From a checkpoint of a small transformer trained on Wikipedia: RMSNorm before each block, a variant of SOAP for these matrices.
Each number is 128 + 32 x the weight over its row's rms, rounded and kept within 0 to 255. Layers, rows and columns count from 0. Numbers have three digits each. The size before them is the row's rms in percent of the matrix's.

# v: layer 7 attention value, 96x96, rms 0.227, rows 43-95, columns 32-63
# o: layer 7 attention output (transposed), 96x96, rms 0.21, rows 43-95, columns 32-63
# q: layer 7 attention query, 96x96, rms 0.204, rows 64-95, columns 32-63
# k: layer 7 attention key, 96x96, rms 0.208, rows 64-95, columns 32-63
# gate: layer 7 MLP gate, 192x96, rms 0.256, rows 0-63, columns 32-63
# up: layer 7 MLP up, 192x96, rms 0.243, rows 0-62, columns 32-63
# down: layer 7 MLP down (transposed), 192x96, rms 0.236, rows 0-62, columns 32-63
v43 090:105139044107090147127137098131093154100085103101146199125069146119093165142169129114152096124125
o43 090:176075090100116144071069085143127134133122034156101144113105089136094110163185117145089125126111
v44 104:154148123163084187103141078178141130103091125102142173129104192115136119112189120049181115102055
o44 107:114045134122170104119118141149150190163171128132108100135037103149107103129167150119110114117090
v45 096:139155116142061139113115164103198156109095118111171124145198154143101135136151097126131150120104
o45 098:150149144058194141163160115112099126105184126137159128062108113073062119145120137126084098137117
v46 089:109135122175121143107160184117045158146145153119106079145125142095138145132152117146162094086059
o46 091:125119127120107043119136114174139117085118177095135101143068158163114082116136172104119214142123
v47 095:128111085184137112110166040127102130102131124117125170195133136077123115089102142142108111125146
o47 098:123143138159107072129091137118171126132144161082065111076030135136088131137164170114110093113095
v48 097:170189091145102083103123146125204128175167142130059105156141176123206124101119140109083105165147
o48 099:129144137232144103158203123093128103145137153082143142146068165139129119130109131183060070118112
v49 091:100129143123141133067192138087157127132123164113132119101138106116157141093133125104125088192089
o49 092:069132146110109152159235143083142090110173106116159115135170107106117226094138177093101143112096
v50 095:165149140146106144137161166150147107101141110132083149128180085105138083096160082134076090155129
o50 095:162124159143115179085117134111117101172067112162100087206116166141160135114135143198176082120096
v51 102:095154131144125086169136149068145093110070081091159097121147133135104102161116118138114128167131
o51 102:130135136125098191109091117115162087151115145139196136071110113105143148095108123139096121116081
v52 099:107067120077142072124146172120130122130106125110141121101134097130129054164138092145102133159098
o52 089:089111182132075164145118158137141151152213111141175168147112113111116162106151172130104139157143
v53 088:162197069177099139106136160120154154126143134116110130126136081103144082152084169197137129149119
o53 086:136152163162103142142159155113120079089060176097120142126089151104118126132160094116142089100180
v54 099:132112091127096105155137153145162103118152091164139108150148129150126096177090102129074109138168
o54 102:132156107171132185160111131094116150110077161106083089089134174114159137070141159102165091115160
v55 107:152128149121147119160140166133179126144126112099139104166133149129174157169099097136082175129204
o55 108:154130155154077189122159163139150178142077104194143144121089098113177137101128108123173084149145
v56 093:123209092110100159137106123107089131150109170162139130075098183151127147119109186136098068095123
o56 099:131145079091099130125147127130075061124126109110084157187181129081096097128092137100143090123082
v57 089:014140159152117139164138136085132156120122135038114194078143114114112203095129128144163125099109
o57 092:157099136120090126114100166144122051126137129173154107102092164095154094150180141103101159118072
v58 092:109090159094124181182148144163170128123123150168136143067114121128122132120138144178159169182175
o58 097:095074144086103139107125090121067143137137089176109153096190111125103149174112082148213143145156
v59 090:082126096161113126193140073166123144162094133127120098063093164131072122166128131171112171183136
o59 094:125124102149111189151045115105099143111094159163206104127148208073115138125196135097154170120179
v60 099:115097111138129115140117153090101154097170149147149127147142202112076143160145135144141160127130
o60 098:142102055113171043142162134185077158157153089136098191161155120164130079166147149090094192158105
v61 114:126121129128119126090181092073134101075155110118111153044207106146174164126155125146161126093120
o61 110:124120160054030098130183148099122009130122117136077158137143144093137125103161153165123135091120
v62 114:202146064131114138128161104146149132104109102127123120128135140124130079121161111096104089126120
o62 108:153115086146201203141113101143097117065111132024143189146136166181098128146108124132076123124100
v63 114:117134115179168137110126132129110151132120097096185111136081184100103128098108168065159066176125
o63 116:144157064184087128082145105149125098091194153076142107120128137144140140149152120065067160108097
q64 108:129133157124125129090110096049158024126154111099109111132120162148144184077166152053123184120086
k64 087:141167111111158114145128076162133115063173139187123111156159116069083100104109102105155117175136
q65 092:105119192167150090095143139099138059160139162108137113140137171140149162092148114118047131101108
k65 072:114126205092138178164126187103134133087148131086105074142148159143103105078123204141140112143144
q66 084:192127114079121094092128119156095177117135082118151151143200137111149163134133127101185109110104
k66 086:148106146122188120092119155214177085180142130143086121125165128112139124060152126132092127131173
q67 081:159101119126114120145176145140095129159199086127113065119196222152143134053118181100134123125131
k67 091:112145178139074126130130141132139091201187151088144161163128133137150109125148123158145125151200
q68 090:192143075115103204138132053118118167129127187170113048103171115115147099200149100129099134129165
k68 102:119069117129091129081148082104148096123097146130085102158141142151130118101101156035092098083083
q69 104:131114131139069095120155189121095098117121062152111186169156186157118137091119099147134109139105
k69 108:139217135117117103166111098100152122152170123101127117147161118107143204053149175127062097137151
q70 100:083085149146155169106124120131136130187101127202124133076140109145112160137178106124119175171125
k70 082:192172143124152093151146140138089165108156186134168102136147191200156095151128114159095177158108
q71 105:102143091113116136176147154157143109101116178078132159157120135130111133163128060057157153131118
k71 112:134125099112099119065106121129145112127210073162094151107104183092044054100136102152124151124168
q72 108:072117108115139104080081188158083114081128094120156101144156115107139119097131068177129143046138
k72 110:153139125106109173161142144142154130138119182140123082141135121108114087098126159075093112152136
q73 100:126182128177114125139132173166143144129115134127119125142180148115170105177089136179131154177115
k73 096:088116172118129108167060107145115097127116143152087102086101169147149134148161170115045146117098
q74 097:116147107206124091105114077081162098143069125102123143180094133101140130169108084117176126117081
k74 102:088101213176156094174140141137147113117117125149111096146176122134156150160109132070082145100114
q75 092:085142134090164115111145104150177127048199189122109101104084133114084105075174092168187071129125
k75 090:120130171135151186122157129124152122114119097140059135094081096145093130146105055146184162123180
q76 111:127128162172163174128144150128085178067044120097101099149092181145180092148125178172185154053194
k76 105:123130114157226153111099127213151159101112126136083113116149098115151135129102078079117078181095
q77 103:134145120136199139110126141114131153160126073121121099186106081112100113101118107255126148097113
k77 102:143108141127179154151122104072159081170132160104147109183113201135104166154082105097174101114115
q78 101:173155055104162131129130130135130149130153155188115116092105104137081112121087186108167122141140
k78 103:132080067136143100059103109092055062153109142098179120112123140169137170130090144128158163140162
q79 097:140126121136119124070084089153100115093103110133067138143088147160115092156117129131185127058186
k79 102:161130138100127138140109117076128146113177167134100103091089100174176085116130095097130096108135
q80 089:162105160121128173079094144147136146102108097121138164107136132123104141122158088103103179157159
k80 090:168153179102104078134090191145136188147107129081141096197162132140110139086123082124098116082132
q81 091:172128158156069176149116089098154096118146161148152158162161158161134121050123167063079142197147
k81 096:133164186137143114145110185141195149154139098144152135124102194193118122169165069156119134060128
q82 112:082142120133173194123105096095141162130153158155130156079160095168160119086142146179144050183114
k82 088:132168113137142137192148101128143137141166117096114112180098105180099112075146135144122139147120
q83 091:099083131171074103173125187097176076186139116127133149101126080143125180105150076103108153162097
k83 081:136117206095131105092078124099204163130092107089156133150130125139155123157148128104147138113140
q84 090:099115117078067105157151094103114135147189139115096088167102153104146101147183150141208106104110
k84 098:144175151075124103100129194129117173111144131138095142154139118109108129073112097130076075132106
q85 107:170165124154233153204122115109085133167148123130083093120098183159152128161145088177139070095086
k85 105:146137068174164167140129090081094168146155107095125123166072114133145169127176124116105116047113
q86 083:108092143124102111103169142120123072140178170117170157133105100140124131127150193132124123150139
k86 128:128175095077157157142178166131033105078122070187101147133147101127117121135088134097159129157145
q87 118:103089170125113112035147136128123155116123097108114175182130100182131086079114152133150082112092
k87 094:144104140088129126133144129159167092106196137083195124115187149123110132145164137121110172085175
q88 108:163176130100062131064152121118068072120111090132140106169138083083151115114133130140198200114145
k88 100:082116189102125149086129125091152112130122101148171161096142198112125142095195129136146090123156
q89 097:070145141160183154096119085087166136071171139094103060136160181131117142166109103167193154100142
k89 093:113145088219110136167124088104129114155135114117155117153130149168155141150120088079174167133092
q90 103:160157106082148077120142125067091133174132133089173130141172131155091155137127165196149148173106
k90 101:109103111161131136123086072139054078176172139114128106153145159108136158120121158109159108108086
q91 104:110096117197188232091062162120091203143121163143101154115131085146127125100100179121090124153152
k91 103:151117116134133160127131132060058118171166186154137100119095164133121151141128101131161132163071
q92 100:117098183145158125137163100171124082116093129135049135119163084164150132119128103148109169164205
k92 103:183130132152121074111120137094159099105101152122125152129169201196123189180155132143150144172163
q93 102:049129139114106181072076089157107105121100162133134137121144115149128157126139194138104150140142
k93 096:182123114097123071132186119161110193145108121156106117123152124053142104122092114097129115136126
q94 117:161190150102086063114076140117129151112132125086128139116081138206145056107095128095102116113103
k94 105:153099100120137131129117152185113146151135076082126122081168105169059135121153151101164114075095
q95 103:141153134168117125152163067128137142143178166100063128129116124137133118111142066217173073093165
k95 093:067142189149168115094079074129166079130092069110119142092084104113130090149136103136107093155089
v64 110:136174130136162089125104111080121153141175147157109104142119065109135144103141160204092076040152
o64 108:071113150153196164117162154134137141093144125129087179129169097066121109096132135128115132137143
v65 095:134141052131137109077098147189126078154102152138088101037112148145146116102116186156138088079141
o65 101:098171077151154137115162139183132181102125090147098136120150091104102079124141114186105107174061
v66 106:157114145093162091098151186127131160138113112130120093132160158194134182131179099169163113067173
o66 106:151139150172089051127171159111130121140093134079128143110115176115159042052114163099078149126090
v67 093:127123084116169125152177120178106107136103098092140111177180129094168113185117099121156106118148
o67 100:152136126084191144139108162103105055136182123078112154150055081086094085186155110159120142078152
v68 102:082133126174141067102105183117117170080137142161140151110099128123105155210144108109156136143154
o68 103:138146127197029219147077137110126059174106121072165103164091145157104130099097139155139100134128
v69 092:164075100127122156159133153093136085083043128129102113098123131075140032123079173191129121121054
o69 095:112138111119129076141204129190126150144159074122096157193156093115091172105146110112105132166099
v70 099:138162146149125126132079095137118112118153097153156170105198133151137159114151108144066140175097
o70 104:135085166116131141110143055143132104116159105103084159122096062196137089154119123173145168136161
v71 101:128189145104111146137136101163103150123143060107125112119163118156103118136100133164097130098110
o71 107:148105137101184184103128157127131200130136151126136116081100119104207082162128109097140135115208
v72 106:064148154097113116143134156089137141117118123102189120078150160134154116165091163142118126106130
o72 107:202124143157151085121141163145150080139112096117133131130096123102106122129080166112095116063162
v73 099:167094140127153199105182074080091098132162091124126128140130085077133202101152090109222150100110
o73 099:133125168139122118166175172138114147151128144164089183117146139155187098084158091093094155085074
v74 104:155092159134122124093130164156114142068171135133104122128129139201128188127157134206135144076122
o74 103:120106147208166174156128088094120133180109148051104149167085173125082104116132152102103090085103
v75 101:102135130114129186111143106091116124135072122082118147167115105177120152178123152124147108130124
o75 099:115183138161167143136121181125084084125099139115142040155173189133089102113080110190167172097087
v76 099:153166150186075143122143142124110138072146195105116166139128138124122124112202142137111096129105
o76 094:060134133104112064116112168163131127104111151141131158117144123148068108143106111122173077117131
v77 093:094153119134116096087171078113188120124123129067098162169117110134128174125098103109118172055109
o77 095:131077099201158093175095149207147118163148159192151113130161135126114171146155112090081167129117
v78 108:127128153123113090128155130147133183150143177123106150099151116172115073143185061187150162119104
o78 104:144107121102079148086117144130100051207120097188096113114126155120119119111116196145138117105156
v79 113:148062142137095159084125153183145127113137113131119123082058115111147148139108121145116118107154
o79 107:156124128138108113108096086106099187152114113127116215122136148130109097127144053163141078069151
v80 096:142090138115128101137112162097144049169148056107111108114134157121115171137159107143164133130147
o80 099:181043130116146142134072173105167149122098111095072141119045149132109132098116096107090142145079
v81 100:185089080130140154098104091085192146113119085160136180143131147087076104134127091130163107061103
o81 100:113138150129174133199169116130123162095134138056062138191120142102143141063118140171132127096150
v82 107:049137195104110080100094116155062117115116127100171086075190084097125099178076113125045169138110
o82 106:122112081131143141126074135151110088154114113148128134175123108113130147199135104064102155112141
v83 105:097161103158103124129148084162076157097113061138156120142111082190173082122100151119112195182184
o83 101:170123146136073131140075122061130109111152148191161118097159111131135159187107157150098166117108
v84 099:099113129185119164131118160120126139119143132105143171134109170125102101134143095071076127157114
o84 099:134099114087095129173106085113160123144138115153191143130118132113088139099134172153141059139097
v85 111:102143148151126151143132114172114162127119162088138181158153160120181134130187122153152166131038
o85 107:071117153133065154141171165105171102188175112195140115089152090091101097112097161106156133148161
v86 097:094122102132100112157141077123136137127155042132158088137058148136081105142084097044146120123184
o86 101:152102177113126138168087155069154170137139121179192147133054130204135166102130146190106083129133
v87 107:170104130112101106103108125131137074156106126176105193106108209129110111131125125173154204085125
o87 107:106147161156148132103130131148152171087140089167133124177108165163158092132122101136166079120102
v88 102:179111165118107099157126125089091173177119131108155146133162137148147191161151112105083140100114
o88 113:120120122142151090132116131113142197128119167158101114129118120154146105116125149057128144134109
v89 094:126142140164147104126103168164113111137119109159171065126157107160186133101188133148141156172120
o89 096:129163114083145163105162154092132099186133158123115159151089146131055080145076141126096162130159
v90 099:092181109149092089105141095191137122104092185102137089152174165085165135141153104193085113128083
o90 102:089072118135163201126117128143098035116161083154169108123129119144087125116192094107215141146150
v91 108:119092118157089151123121134109107148128134147212092140096122168169163127154114146122120111144177
o91 115:166125083122073172098164068153145183137175140158085186117139109161126121091099174096123143125090
v92 107:106128126149120128184181143120142090142120191101108127148104166147212115121128115106180103090136
o92 107:115083111110088098118187167138021126180177160137160127105101128075086168079194123144138132104087
v93 100:149119118145116100118171070089106119190156119162175143127120210099105172102111083158119135159128
o93 098:116137201049083142199116049141157090099098170169107125096129120093122084086083151117175036101113
v94 096:147173128155085152131124164154126099136073127137100117117122183121139141183072178130109104081170
o94 091:150150152116090081096148146195120100112173162112079110071122202115183147177079079191111150137091
v95 091:131152099130099110075128152162137100169115102158153156158156085172115186061123066144135134108075
o95 099:141080121136077131124179155141110110116143088095098091135191135139131108124142162082080134113159
gate0 107:180190127095056134129114105116149081088109124122128109153093099075114120060112118145119129145104
up0 107:116136146129075177157175043123116064128157121131118120167128102094091166151095064120154117162154
down0 109:098140113077121154173096116106090067051096082127197131142053166073084100120177118155162101158139
gate1 106:156143068097075135134080149070140126130157158095133156106155114091191111104174087086152133114125
up1 105:110129120097078107131155199092163173119156169150115151107094095211159143135176157113164138125147
down1 105:123142095082173154102132106105124237127170188141118115061158166173162145158087151156102088143128
gate2 100:132158117146141158091173166078137137088121072115137171112161075025098115136092119092144129120089
up2 095:146124179168160144120110134142108093150139122103144156140138165094131137109131072162128189158128
down2 091:093061184139151145091115102172120089099128105073132160151145103158093135045173136137138115129183
gate3 099:125125190136132116162140101132127132085103171082047101182079167082150132086191123157106117133166
up3 103:102128161199094168102139122125162158128117108155132087104087130190067182134105105072131084147078
down3 102:131103127159122183112090137121116215106113096109116107076090144171102118139164086103099144112149
gate4 096:089055157107111101122090038115132132092172115114088121124091120103109109104114113121174117154108
up4 095:220154137173138118107183144136150173155121124146130127056156110110190164153095114058152109167156
down4 097:110113123148147147142151156167172143171147132119057075092099140131142182144070081095147099112139
gate5 096:119122104140103064145153157169143077146122083133115126226139115139126103105111080165106089178142
up5 096:167154202139138093140114000156137159161146105119059164104139101131138109107158102110109148120131
down5 100:131118151175116136104125141127163150100104182170080146133161110208104187175184117103218050150112
gate6 097:124090112082122147131142086085126115151186149097143120103159165106108176155127157180180175021150
up6 096:108150110094154094129099102148163120113205058090132108153080113131147108088159149082147130134195
down6 098:132147066057109131126135156117157114086138128105185112183123148150116145135142077167106120171173
gate7 092:135119163146095086090151182111146128168108137133134097168134159062113161113123128109088168088149
up7 099:099124118147195154151181161137159145125191067132156166166152147137086140107105170146078105110139
down7 101:139113152094043043144161136148123059102147169095134163096135101201123148129180125119123109111121
gate8 106:144059175158103098079124170151106148050137087094159122173122049149148111147101151098086132137115
up8 104:084099105076118114160086109176119123131097117150161110101126148138159106168131132135117107105118
down8 102:156111150160130129129120150180147118135110148080142159129174130117068181101172013143176115086102
gate9 102:091118122118073136142126196144148075067093129066140145112118107158171138138129080150174171128122
up9 101:116121142144131170157205127147155096094111120119097115172139033100139101186123110151188141104153
down9 099:094116134140147096126091081128156128125166125168095123082178140109090098136116152152146120121085
gate10 105:138118119179088150139149115106130166157166126089146153183108176124152124161104136094077116179081
up10 106:135201163143124120135174134119177016130197118096110110131143150132113179114156127148172087178155
down10 101:119139109133129128089152102172093090097143154146098110083133131142140175170148110208135126176137
gate11 108:151101152132148168170133118090128102103175110137117139149175053150115166105137130164185154181074
up11 103:068120137110103140195129156097163141127112185104071114177170129136146085072152122128178114176128
down11 096:147112115168177196182090171082120179104202102064144147138111101118077133187151155197127142093134
gate12 097:142153173095117092139097109177096119092123115139087170119088125110111096117220137163095108068059
up12 104:126131119090145138117091119128097171110129114164134124093128135138152174146140111131157092125079
down12 099:131098156068126134105091167125114101073130132086091164106109149128067141087132156094133137091142
gate13 096:107116146128150145087141165121113094102148055172113114156145127117062157104120096078136157115160
up13 094:147143093142100111078096064126105069167133073124122099122162132137138069120150156119116125166131
down13 105:074165123135174096174124124097145040135135098147162059152183162075143184149159123091122169067118
gate14 101:087102097143128132066204142103135147129100035118054150128114181178128105118088107155142143065070
up14 103:091188104085180132156107124156157152069153089107148106158144159133135090087181115075176121126091
down14 090:120122127133151168151103124136121154077157132159076148114141125149133139109111217107106117173120
gate15 106:114171149165144123160121152125163151085134181096088214134127144132093112147102103124161117133157
up15 099:153148129188143119113179144163101107135119114147140149172078147098127142105197133122140128118161
down15 104:119103118139160146191119134132160021082107140194125116142159101183169149116175178111165115160125
gate16 099:104112123112076156149082087122103126065171157131155163152108115085174145140164137098159161112081
up16 100:133093129144135163145159127120092138121141130093089094177173188155107094105091142137128101154126
down16 098:083140150060166122152131147088146125184130127108135155146170097130194130100193074097156103145136
gate17 095:142081123110090090129090145069111123157088085139065140103104156126136186123141094111130125146107
up17 104:156128104182120196165104084176087113066086123150108126022147177104087174180123091135146098106131
down17 100:127130150112197165196130151082093197142115107188074096062123095110145114125143157115164130195121
gate18 098:101126088110141115085120080129129128168187141099062128101113118148118089056126134126163180123140
up18 095:162069118174106122127124056147159173132091127162027169100087097137188180142114130138047143173156
down18 094:118157120110205106183102125183145125140134137154128150078172151150135136058111105122066104188134
gate19 102:116077103147112156132166200130156123094129129041161127139119139165118125087162143140171109116121
up19 095:138088133160148132146132107163090111122162103113138127144130168191146124117090140095137111117100
down19 102:120070091135148113138186105113134126140151137092133037104152123133180176203091112092101200088135
gate20 098:130183115133123070072096156114088096126057121150135088114113127113117089146103182151159103096186
up20 100:158133146119135128095083136170066147109144122115109069117172158142102144129131128109121077159069
down20 103:077100127106116094108125126072136101136117117151138117160158112106205166117080139144093082186125
gate21 101:151116099105144111079173110168102055183140147096117083138140128148179128110166120168100091124089
up21 098:093142170092173130170118127120091102108122107066127201192050154118114176098185126151084141107101
down21 100:122126123074144108145143154086153111079157135140108193142136117120142064096161139180136116109103
gate22 105:170110141081124159139118091134155116151097084109092201174098073140108181124125143153148212168102
up22 104:115095160120106144180144087082148126104108121068129185144141154129148108125101163176112113116068
down22 102:132168191176148052099098106162124120064117098097139103083173112148151156173069109128160078126110
gate23 106:066160119104103146136077092164128116121160154095176144139072132139117100099133160077108091127122
up23 108:138114169127139138129163131148168133136121126150118115159155138144117137122135213089181159092150
down23 101:141153165112105079152108223065119085114135181148118056064186079144090180078095144094107159153135
gate24 101:192139135147079083166153143123140136091113090106102137120116134099133135114066109088130155092128
up24 099:122137137086131123150097096060130108123184168151161130125141151054120146135101118094150140144095
down24 101:129107097039141096143106182155090129166113126091154207136125127107118164149123081164095148090147
gate25 093:141163114172118093188143147165114127081129110092155116154141089115066075110135186108094145085148
up25 101:095186142161189150117123093096132112110129131151128111175130138162132107086208127135083150206141
down25 108:130146140166084143128138099119166063123142170122166125155211117103144117146131077166069121116110
gate26 100:115140134115101115102130123108160113146129120196047154136084123172124079099115189147174069108158
up26 100:143122201166072119177133164124098154144101147075178158080087125115092152128089176195126124069098
down26 100:160134152130088094141220143096208091197129193151160131123105143070176090153170132171170133105117
gate27 100:121094167177155088084139167157113100163128072127116108165121098178077092145112145100166130135080
up27 103:165153139097144135123116165179140195141126132066118131135123149141079154124103193116121217111155
down27 105:178136137157133128101150094143155098160086162124174097113096137146146125126132144182154108129135
gate28 096:036109176089128089135158078148120088143118136061063113143144128105092178140174175112122111165131
up28 100:103072149171148118095122102153167150143157115132128104101083106121116151128102087189111081146113
down28 103:143139149072120060082096167078108136118133157172118126106140104120101149141077115151139129128119
gate29 100:106137096143150052116119147122187117181161080136149107146122115121160103108135099140123088126117
up29 099:149108125122161120156175157163060152130146092043054149141045157125112127129109078098125176110102
down29 098:138103148165141126105111132241151136152133167160114126163093127127128151143117128142132133033097
gate30 094:090167140167084132157152118067135091130102151141125091162134164083095144117127134152159131110144
up30 105:133133151167044149110169080169086105099130108116118101145141103095120185135124179108192100131127
down30 102:055136102128188250129140121131086115126151218126172111161107116132118134143153124087140150116103
gate31 104:101103170139157145129164098101120130119142130135116177127140124182113094083172144120155092130111
up31 109:133176087140149153109091169101094117074097085111092094139130164166140089154118111178156127149168
down31 103:119125138157090090102033145134134107102146115136151100152038128090140182123108148107114132122080
gate32 095:129112136114120095152204124070118090160156073137148130120163184150165124101070156093179106133147
up32 096:114131186155055132165117111069187102165133121104127136141117095089144129137131155131144109160076
down32 105:073146114126116126163131146136135089153124173156123099114076119114140163127107139177100177136105
gate33 098:124126127215057147126150160115138103123137153095185139074082110129195146088034155131159079142148
up33 095:105120168109139087168182093103135117060160138134183094066124175137151139119185144162110144103119
down33 100:078112124123097152080140067091063162127118132132146148157137119086093075114147136092103099081135
gate34 091:128127131152146111141110120056130105136106110121118125133118097125175165132103124143120086126139
up34 092:103159059101107204117155116119098138068130154153176139132163103140112143132113165129178146037111
down34 094:172143105127120090159061134123109109150146167088131123110139124125084102149207112116155108084136
gate35 106:132151104037117125097080157104167113091123127099097140145155138178125128106162055111106135149141
up35 105:143126129124199169120114161235142136109079075110105142169066091094109093175144167105045110137180
down35 107:105103145159047131150110088133108099111127115178108121107130117073093083162138087148120138149083
gate36 100:141132099137104097052111192124123101102164151072144098088070130178110149114097132168148146139116
up36 100:133139137105153175122104127127148186129064187103160161084054139070111136127071115151124132129145
down36 100:165186103127107179125100141129119113133103182091128108130148122209106103151122097149147152088088
gate37 093:126110101108084079155169135096093124099078090232126126104085147103097139145102147134118093078114
up37 093:164138121119118108108122110111064097127156118159158112164126116148116128191135142161132167104129
down37 096:132129110103127039137119160115155192110110104126095093131112130066076163132032191126089143148117
gate38 104:084185104151091123119169127137100124140060135059116115138109110113097157118103124101080058142119
up38 115:144110171127097097161107204149130124132189123135157119110140080102132128158136200159139092086138
down38 105:146169151125139136164099127119121151195158152161131129142121138125162140153124129119163080170168
gate39 098:074129134086116121128149090133162116090134170106107152085101138147118092104202128183092173116094
up39 109:119121147144102075151170153063142136083180173147106126127129060120122146187114098145145108187112
down39 107:120137090165099161171105086115162168107162067140106081108125111150181189140169113106162113045119
gate40 104:110168107138147138088168124176149120120197087143039172151127131133178122113122138108152110143181
up40 102:164107160137135137178164109197134105118087115113146138138121118107101140116109114067166134146083
down40 096:135106135126104053125137112116167080130120135111112141164124152104157151179126196098169115099167
gate41 104:117102159113106082160120152192140191088132184102047076123138138143149158109140191092141137167139
up41 098:104102173118222093136097185194137133149102133096145170120049134171126133151134143143113129104101
down41 096:137111207110064111158107106148155090222114156133065084119126126120174143168129111083137153168111
gate42 099:085109110099155130152169190098113090152112149098114070179180127067162120064106127135118123095132
up42 094:084151142186178117131199083131180078075149141146167144085173096049138171179144127147218105173136
down42 101:096125149143179093153144171092153222208118116089131125154147127120099159126113107160131135148149
gate43 095:127140106157168141158155139142139176118156085086098160174142140150132125123077179170091103135112
up43 103:144085119132088108095118148124147195125107158139105142120169174116136160165181095056113057055101
down43 106:168116091137199123140142084118137190121139148137111111112100130095154108141187130113116127125091
gate44 101:165072154170050101087142098147115099143169141116165080079133177096138129142196127143116102171185
up44 098:129169164136117128161151120120133144112120175081130143098200080137124146094201169128182138115098
down44 096:107151089100124177123078162130127161137113107112121142168137105115122167152175086169078076128100
gate45 082:124135085084142206162091146055089095181102130137133094114215126093077127116081116088189078134164
up45 082:106115081086161124157132151146142164166179116093092147109039144205119068107106114155095167095096
down45 088:134117121205145174142192160113139161156101107176153118068190085074178156097104089075145091113101
gate46 094:113119125113174126100143141129061094132115156173131122131176150095136178112148116106140132125163
up46 095:142166108190125066071138086130155078178134101130108164134118189086122170149091122099121108147100
down46 096:137094118109153062133094154148119166117158111175156105128146116097133152079076117169156131092166
gate47 095:167111118168118135146117127146126040125152111148137158089119137150119086112121135117131108072074
up47 092:092098179109089116144158130054197116150109161130144130134169166040173101098078180137154150110104
down47 096:103138138126096109144111139156116059167157112107121150211125094152122112161099090133113108155140
gate48 095:148095139067069159114104121169211079122156109066120152115060157138118148118114114088150155156166
up48 100:087129159194087115155112151209150125084167084127120124142134131123098155080157132141142108109105
down48 104:085102142167100178132104102094146144164133139093108123148090111160175139117090135147121078154160
gate49 101:186113109155096158109109158135069101065158126144148171108090140136093197070103146127081083129139
up49 108:152146133129149110180149127108143108151109123157130102189144137172126127111122128081064170147130
down49 100:147117155150117128083149139133123143111116090089144179121044151092138084179128096151134141118092
gate50 091:117127112135072165171105160085109189125106084157146172134125123133132113143125104135051122182134
up50 096:115116094085133197146185140172141073085129067163110134131167120141164146117088103159067139042081
down50 095:151141157118131097102162150181171149136136115202046101099093182132069163098109100140160138103123
gate51 107:137121084116099136106076153119079045170152106114105103142135157115167101115150123139090112136077
up51 105:121136154141110137165154157147116111106144154105129125135133136142166090123129123131131161138083
down51 108:136100121131110157094146158143145084141165141133152132153117130149131108151119109059124108101104
gate52 099:143073094156128136094091113114105159119106118133104101125097208085089131132172098150119142155172
up52 097:138114180136123139169114169184111121104134135156113129149107133159161124157077151064176131156150
down52 101:142153135120068082132091172094102143129142062089178158133180083100106120116133149117177117159117
gate53 092:105096074132119112070133129109146136140080090126080199145127110124076137097178107088129127088149
up53 091:201112079118136123152091175134113140169122170119163178148126142087108095100134080120083107128100
down53 093:116142099090102083128124157130067144160095174153122152093139131113104106173181126133121186064096
gate54 099:101138115149120102095084149148123169085188121111122151133127128127118146138142100161169141091155
up54 098:125131121071144103119074106061117087159132127128145095083200122126079136122117121127134153029157
down54 098:076162147138072159130144136166098069094088154124151126159145070199142105132161094188138128094130
gate55 098:152104135123106166137082128089111115154114099144121148177089191131153144148107108153102136147093
up55 094:048127179100062105055146104121148115150097133078133103132120092066167170182089204111140144148101
down55 098:101159134140144120156134130140101168125131126141119155176069118140126139099042095191105198098101
gate56 106:136137137120155092161132121134118132103205100113153198103138142168168160171113156164152083078065
up56 100:129134119144152145076121136135157104138077077104074150063148198112151178136138147125108164155156
down56 103:111163122128113117117105170128096076106143120179151140144103160080121164205097132140133088186114
gate57 093:154112118090111123093125196119156066124110107132148083134148142098055113150083109148079136163139
up57 091:183130124177125125138165193115153170193139136115141099140106189179105130121104161091135114154129
down57 097:141141063095083113093136121105111141186172158113084125135124113145098110167133168185142108149143
gate58 091:164086163043128096119140054124140160121149076122113098183132111097179170094134140120096134163093
up58 090:183118158098109101083136121156146167115164169069144103148182071138125131144124168137138113095161
down58 096:138086122116145154151091121173184051121095115071127174079128150140157072135132114124074128139091
gate59 095:109096160116125142158143123137122105098131177125155139129141139175157196032153114156074061088119
up59 102:109090140139142123146072138122135168152053066138134167061110105086159150138123174127111114115168
down59 101:129124130120116140109131194157171127131131140145131079155168107122088118124120114171152167161092
gate60 094:141158151083186121074101089054088107128130150109126154137098077169124098111151123165139135086118
up60 092:144071116157074155155156143129147206088129079114105112072126039146160088138102110131123154119078
down60 092:129096077159121146167131156117128110154128165135120082156075129175106134124162116180101065105155
gate61 099:207080122139116100117150103117172133111092125157087155115112160036147129082110145125140134176156
up61 104:110105158184110078146168175147118126174108130101091132049130172169148139115095125087146165157118
down61 099:137144090115142129134083124091073094065134108131118127122151105142136147076119143115104126151137
gate62 093:133105142101125189161165129123170100178086124133110139149108137138070102118121142158114126138136
up62 087:135159096126115097110187112138111167135169142095141103117090053125129078146113135127144157163062
down62 101:064136122136116100147120137126056108165097083120105159117176105108169077095109078125114150132159
gate63 101:085117140094061150171210129104150107146150140138144136194106147100165076090064118141153119099126